{
  "num_hidden_layers": 14,
  "hidden_size": 256,
  "num_attention_heads": 8,
  "num_key_value_heads": 8,
  "head_dim": 32,
  "intermediate_size": 1024,
  "vocab_size": 8192,
  "hidden_act": "squared_relu",
  "norm": "layernorm",
  "norm_place": "pre",
  "norm_eps": 1e-05,
  "positions": "rope",
  "rope_theta": 1020.0,
  "rope_fraction": 0.5,
  "qk_norm": true,
  "attn_scale": 0.357,
  "bias": "none",
  "tie_word_embeddings": false,
  "parallel_block": false,
  "extras": ["some layers without attention", "local attention windows", "gated attention", "capped logits"],
  "init": "normal",
  "init_std_qkv": 0.022,
  "init_std_o": 0.00415,
  "init_std_up": 0.022,
  "init_std_down": 0.00208,
  "optimizer": "muon_variant",
  "learning_rate": 0.00196,
  "beta1": 0.95,
  "weight_decay": 0.072,
  "lr_head": 0.00809,
  "warmup_steps": 25,
  "schedule": "wsd",
  "decay_fraction": 0.929,
  "decay_shape": "linear",
  "final_lr_fraction": 0.0,
  "batch_tokens": 16384,
  "max_seq_len": 512,
  "doc_mask": true,
  "train_tokens": 174600000,
  "max_steps": 10657,
  "dataset": "wikipedia_en"
}
Each number is 500 + 25 x the weight over its row's rms, rounded and kept within 0 to 999. Layers, rows and columns count from 0. Numbers have three digits each. The size before them is the row's rms in percent of the matrix's.

# down: layer 5 MLP down (transposed), 1024x256, rms 0.106, rows 1-84, columns 224-255
# up: layer 5 MLP up, 1024x256, rms 0.113, rows 2-85, columns 224-255
down1 115:540478493512495523508551506490460520491529447507495502469524496464449539491457523480500512485442
up2 098:461506527488524478509485469532484553488469473553519518486501501482460478492491477466501453508509
down2 101:504491522497450516522507463505495535479497510523485465477509522511503471517470513492482552501550
up3 095:501465463478461494462508519449485499503475490551542501494490523484491473514505497497480509542518
down3 118:496539493486485504495564507516510513535544488444511491499497470512490504503479532466516468516465
up4 096:491497501501507510487495515504488504490492460568491505510532509491481502480500532480499494528488
down4 101:493526484522526538526506524515525497475506459469500524483503508525493494497481493510489479483497
up5 093:470564459479469498491518517476495479506532457509487504521533478518446498493547530475484523508474
down5 102:488562458532519524533512496503480483479494488519495538481516501453508501481485502506461504497527
up6 108:516512533530537493497505461495483512518502471487480509518541532505446499534481479509490491474504
down6 098:510527506507518464504467511499492504470519502485519507519452486489480496506481489515523492507473
up7 103:512520489499518508491505495504489488468515447503529515458499504475527507514434472516476516530470
down7 102:530477476481524494480526502492532498541487524529518536490494516530510479475472500464495463515489
up8 103:504476528505529524505503478471476508476555521524479529478560496501526487509511571487479512537459
down8 097:497487501556540468482514491518526518506464448481493550495547527528501538529517491540460487520506
up9 092:519480510496494516500470507482491481535500475539480489488517492507499512512445492510480466503518
down9 102:521520521464526523515491513538523495495556488532494539481521499489494465495533503503498477457532
up10 102:493553496476523529519505482528491473500538406484475511509523486497457494496485484518515490516497
down10 102:485485482542488476476521498501509556477508506496490510484486507517475498495520523507503505504514
up11 089:512516541494532496499486494472543516483467534489482529503476519486513474490495474452515545506505
down11 104:518480532499509518505515510509524497468495534488523519478487521491512479463546567508493473517518
up12 104:520474527491497528500505499487562496478503528442530538457504480509539510526516473482429503488510
down12 095:521469508507481551507538488518511537476485475497488534463494508481506496493566486475497500530510
up13 100:479500503537488548535526501487452500519465498487502476529527476457497486519511495515463494438543
down13 079:517495523503464519529514510476482533460518491534550510511472519501523531482531501482453488492463
up14 098:525481494490492470505514531484487517464493469529509539511486471520517442484500484448511516496479
down14 096:504513456513529516516508511524450474482488516531498471481510497514554538501500472484530503500504
up15 091:472527550465494483498477507487487514504497479469529508494555508525459524482451497492500533492498
down15 097:458487533466508497496495487495464544513498513475472532476573447493486508483488532540513535502536
up16 091:520476465516510469470512476506488451464522463501471512488523530515487480457513483501522517452479
down16 122:532551476507509463539539522560458497478456501465467499500493524502555501495520501503489499519465
up17 099:458535482496499474500504500481526488519505479451481513478512502529534501518466479473514543505501
down17 093:455480441493517483523511475495454504521475539508494497490485492494506505478504504498522488531517
up18 096:497516507473470483531482492511428498526511492490501501528447469492496474474505469510468505532422
down18 078:520484496515468518491454498529469497492486488508459494448479499480482534497506514534505509503524
up19 103:503466508484476466478476500466461502482526518513487528508496458506496481532487475520465520484497
down19 082:495505453554503528487536474518492467528482483488470478517482536533524540523509495487528459485488
up20 100:514539537482473492519511487466455486467508480494487523486497493548524489563450519495549455482508
down20 112:498524540556472487545508497503502509522494462507477479495470498469505507470536448547494467496494
up21 094:513478459483501468474514542496469533532540480470545519496493449513534507483531527518519474479504
down21 098:532475490484480498497463513532503482468490444548530511468484489500520496508485474475489518482538
up22 097:457494473531491519517486490517490509520497500518478498517492499553471488464447506477494469520481
down22 092:498486502487501488550441508509499439471492461521510482511491457464527540539488502477494489489501
up23 101:531504518452523550535517488485432444488479531541498470489510524456497508512494495510491531457523
down23 099:533506479517548489499530528534502485482480540478513489524510482516497506502521505512553492522480
up24 089:507508506512515503476547521481491502500539509489510430485533489494492498526482484428537477498447
down24 105:453516540471524533554498508507504480506557496511524480460506518510525522479533507475508481488476
up25 090:502486529465488512505487495515511514485480481486476501544467526530519523490491510502481548490490
down25 117:478539472488490504514490496497541482479499523513521516518509477427506491537555491436513501510551
up26 101:511492476510485535556475526467494519564523515505482495515489523507502504509492506544529512522472
down26 099:462557503481511503512455504490517503515486475538493475491463523522512512491499439505445517514482
up27 110:521479517515476530489496524462484535498524513471508511495507489504514489505479526489509515531535
down27 101:528486478487501508554493476504490495538512548493517523476510494495509462485505495499501471507481
up28 103:485485478459525482484536506461503477517452508490468513499534542474507457510497502514504527470480
down28 111:551523518491508557513508508495514470497488524468502496508482482479511549506541506482468466465513
up29 099:494518483498476454482501483483446485516516471509537512541522488558439521503512516516455559537530
down29 086:524524506450516506481480491541559506505526517472509470526509510512469537445544487471460491503447
up30 117:512526508502505493501489461477499490505507472505455500490530498493461522443476465490540465525486
down30 106:446487526551523510502523472488488474495527486495503497482505509513495462539484467473548453509522
up31 090:543503558516487519524516473495473503501505495481514493517502541533510487486490526541479473517463
down31 097:512476476500501481502471508500505491474483464480526479501509482481501500510527497442482492553508
up32 102:520515495486501511512460432493517523504512482522482475514512531504497520489512464491478507510520
down32 103:536506463488500503493459501472522468482527524496487539500521514534503544471444500478468443490503
up33 091:447498481477548485498537509532504502497520523526525504525511481545519517514484463481512470519467
down33 115:512487479480543475535483476503512477497538506511494501528463545487489508467501516506505494491454
up34 098:462491527470513536493480557481474531507488463495494570467503525509516484504479451506517508477462
down34 098:477479497428452526475529461476466471533490523552452531500522488535431511530499473508470443513505
up35 098:506554525489486499510519476463448545533493531508452526482478521505515498514500467504544510477508
down35 090:515563495523491550447488476523499467497469457506503498516503518495513490512529531462501563551523
up36 093:468522503483529501537540519535501499533454476503504488531470485498525506485489494501465535513470
down36 106:513486473537467473469482471504494518503511441471514495483533494522503522492520506468459493528478
up37 100:494519466509454538459484471485480499520529523521482503505432528501487521465497473483500463524548
down37 104:492505473502481522462542470524494493514489524505484505464500499479494509511519524530507532504453
up38 100:541474482513503504494500483508506496510533509522482453506471526491488507468479516499495543513510
down38 092:513505501493496423554497483473538466473559478514530504506507471498506503476467541494479453519482
up39 098:502490546516484495513497491487481446495482552543473499460476552504478480528517499504519494487464
down39 104:496491443540529494512517467462508474544466507477491435513462472485525477474466477553497493487469
up40 097:519484513450482494523554486485498517486511492501514584463495492493458489560465475472504506512495
down40 103:520533488511478523462457520497540507477486515494508503525492432491482510473523496510484538462534
up41 098:519511480489471502509513516473456516520456510488529451530504514484504526480500467480504530482527
down41 116:469493547566521499471499470519527474482485483514508485541510492501504484511467536472519489504512
up42 095:493510521511495504516500512539454534489523484504489468542493491505482494499536535529537491512512
down42 114:469491524474459468509503474478529459508499522453513523495534475482516482503439506548502510485482
up43 093:503501503543477513506486485453528515523537520490512484485496486477523489501467518455498497502514
down43 109:521496518485511498473482488459543518477472486510478515474482456517505463493529524500492588466526
up44 095:495516453488479487482532490503493507513520518490463466502490506515537496483524504525516511466488
down44 102:525544462490503523509483491513507494468526465542488535467493494506508497534462514512522469508523
up45 091:512502475487477466473519476502488471490484488514496517484428514487482501523462494479470503520551
down45 114:479517496518554470462523482478521482516478511546499495463476478527501487508533510497487509513485
up46 093:472518504490470464528497470463498522463539482430502499518484522520517483493520485468479508469512
down46 114:474493499507554508473498465529522483510486511527472471495474508490507492522513493467511531524498
up47 108:488481505512513521477518498471529478507502495548527479505547470542484511506487431456462505499520
down47 104:495472468483515501466488543497449542496454467484550491529538486502515530507522485444518489502492
up48 104:461496524530510505485515511474499492513504479474481424532498504520525486500488546478567488537449
down48 082:537533510503501538498487526540557530525458517488513479502526468518467486490511545468552518546503
up49 102:548522546474524479498509481510459494499523501496490514506507533526524508476515520460513490493453
down49 096:521515518460504497483492475501527551498539448531497508493507523454487506517493527501510514505506
up50 099:510479486474477525439539512499483479502461503521489552503481509502456488478484498475509497528435
down50 116:515485442482511472483510532525485502487566497473531481510526528519495485462494505513533488499498
up51 099:458528493523515496513485535497555492520537510481496532511485471543468492527517508494537511504473
down51 070:512473510492499439513519504475475458506482467512537497498505508499461496470485485461473527469486
up52 097:509508522442487510530506496514487497492474446518494485514491500467481479526484498500504492445514
down52 095:496465503507524465513510475505485539484469479520439478506487534462564470487526509471474523505479
up53 095:499522553525509547532506454497493505475506504472555517481484512494501506515524484496473517538474
down53 110:476502464505435515533478477513546466518524512489492457489506482526500499473531465506499518513453
up54 107:482495500456513504474486494499491530554496516492483538533466508528465512481492504496507473466487
down54 081:540472544485518494519515510492500515501494482532498566497511498469479511478544484527506521448488
up55 099:511504530517518533475485497489526482527555509442525478463459524500478520464523501482531462512538
down55 118:505511504471519503499522485500485516480485505461545509474536472461485509543500481468503474481505
up56 095:525546461498540453499503501484514479494507496540487499539454534501530493482486487504529517512516
down56 104:532449524468523497473458510514500496476482487487469508498483491523491513485504513500512514512511
up57 107:496575528497541522473522465506531530518484494485518483451505519466473453522522464489526486537512
down57 093:461516482496511513490491446507497519511521519532554516510466541498501519486463531526518528447520
up58 100:501522486533464449520496548487474521485481508497475500485539490519525498514479472507534474490490
down58 083:471513497524488545452469539509492487560516497472501471458491514455520524490509488487508510511482
up59 131:468506549482551488480527504491521503477492468529500510480487461483521480493459474475506523537487
down59 058:475514473469460524541522503512499501521525545497480516504528513481506471532465517532520471523464
up60 101:484457474498471491459540508513453493503530558446507491515488499482505498531467533493533506526512
down60 122:548509518459510467502525505501495487502486521428553547460509532479502517456467516500474490514467
up61 093:525464530494478475492510525515487508504506484512506486499464498522485488536475458512480535500516
down61 102:541513525490467518484502487498478538482492519482510490511509536490494511480493525471517484537498
up62 100:481478542499505507481529509447486457488484469472458483515518496523509476495493512494453515496497
down62 090:516485494515532472517512491508470483554527473499516532524520546482467520477501527482480487468516
up63 093:498496527452503545523469522479459516483473513478536524505501450505457496483485492468469498439483
down63 096:508526492488473498505528527520519482525521483526502517479548455514529540509529473551490494489524
up64 109:501519536524528496522487476490498532539490466507468486527505489486503512521510528519515500535505
down64 083:506474492507557481492432490456509517523475508515519502527500503493535493495531486527521529491459
up65 092:522499496444462488550484487458512469486534498502490527502515528494495500512463529483511539517478
down65 104:488509517496503534509528484524500533513473541469450533486469516533462474501531546486475517502470
up66 110:539517480506516469505484525524500517501485496469528526502489501518504492471502455508505468490463
down66 110:463496476529549481516498493480516445523486476520489519510523486420506510489534508526530435510479
up67 094:456545497483522529483561487486480511497490502498481492504553503466500512511438542485503491510461
down67 093:463498472554477447448510495492482533541500475510491480490509480500521558522506502474509522491474
up68 095:472499476443539555517517548498472483514504532507517532499505494497497535512511481479495540506511
down68 094:503488539499439450534519505485526492517482482471479545515451459500469494502433525516484475503489
up69 091:504453515493522493491537489465503517489481474493501478510461463493496522503539511506490505458499
down69 087:472517481467493504502502530501525485519483510522526533490504506496469516514509464496466510513487
up70 104:517508518484542472582479491478493523500500527504550487544476497490542492521517522478488515525533
down70 074:485473469526475461538450485510467487476492524511501552490521508551523498451508508456533501483499
up71 091:478472523482434508533506504521519439532512494520467458489463471490494478463494535529502468484519
down71 139:529516506482536534504449524510507480481513510527483478480534496480501507471510522518488459502496
up72 110:522512512467516515499486457490453496502534489483485536511484512488521495487498482538442502490513
down72 090:512491482487527432497504429533526480514517509521514465509511501483518509463505553483497495493515
up73 109:457531537512497501478488471435489489463483455489491513489484567515495490504517478479501509486495
down73 088:456477508526510471505524473531459527510524494509512524496507510508466508518509486481533490538498
up74 097:493518513524491461484498489497480525512460498510465516492519534524519483493498511479520472521484
down74 094:518524554496521478508502508497511487448459502490518536492506466496463514474505479506512501505507
up75 104:474453495488524550521446500476511503476471501485495507542444505513502538490505460518517536487463
down75 093:524469510534493500480489480505487481511514516496516504477524544513519505500471509491525481527460
up76 090:528479481531543475561479492531495548491522539506523499564513490489489476454486498502465496465504
down76 110:523502507475487539453508494444466479503522502480498413482507473462522498528514551488553486511446
up77 100:523472501508485462482554440500475527496511507483492497509499458540525516476508500490485501495484
down77 101:485515466542551495493464482495512523487491545519533513449547489478497524538517492558508509492435
up78 131:538474518497500494514496484479530472494524485532490528526525491514554505461483508508498512471468
down78 010:470507496474527527486479509517476511543516495484521507520518520477501494503461496460514502526488
up79 094:472500501510512488510511517504513490535489463477480491512506503483507509547475514489491481531502
down79 095:454520491500490554532478474539498515482441507460488501507480503475494498514514525499496503512497
up80 105:531539531518489488501480464484493510515489537515492506535499470524537470498474490471507531535486
down80 083:506460537537513486497486510490526515507457509537518488512482465540534519539509510478494533467504
up81 107:478488463487504522520518516474520527510506497545502510527496525512505514461480510468502468507485
down81 108:481522509486520514517496520511487481504488492525502534519520521477484493502522530458530483506481
up82 106:514502503497514533468505486473485531544484485476504521527529476515561504537452550457482481493510
down82 073:529506466513516523462499469474490477518504522498501474501520483531469474471481461492518484464505
up83 095:481523500465510457506522531505485470480504457510506460496508488541504510495473467516523487494497
down83 096:447530471499502464550472489518511496494532485486474465508526513514510484469516529487479532525527
up84 113:507537504505503471503502541527489533492511537483542519497477504511481500511493479501518491508460
down84 084:476499499540533454485492501511504551526533540470521464468500503539529499495489490544536491484502
up85 102:495496513489508490471527524477456490516542476517510447505506506493500486490502526458534476471493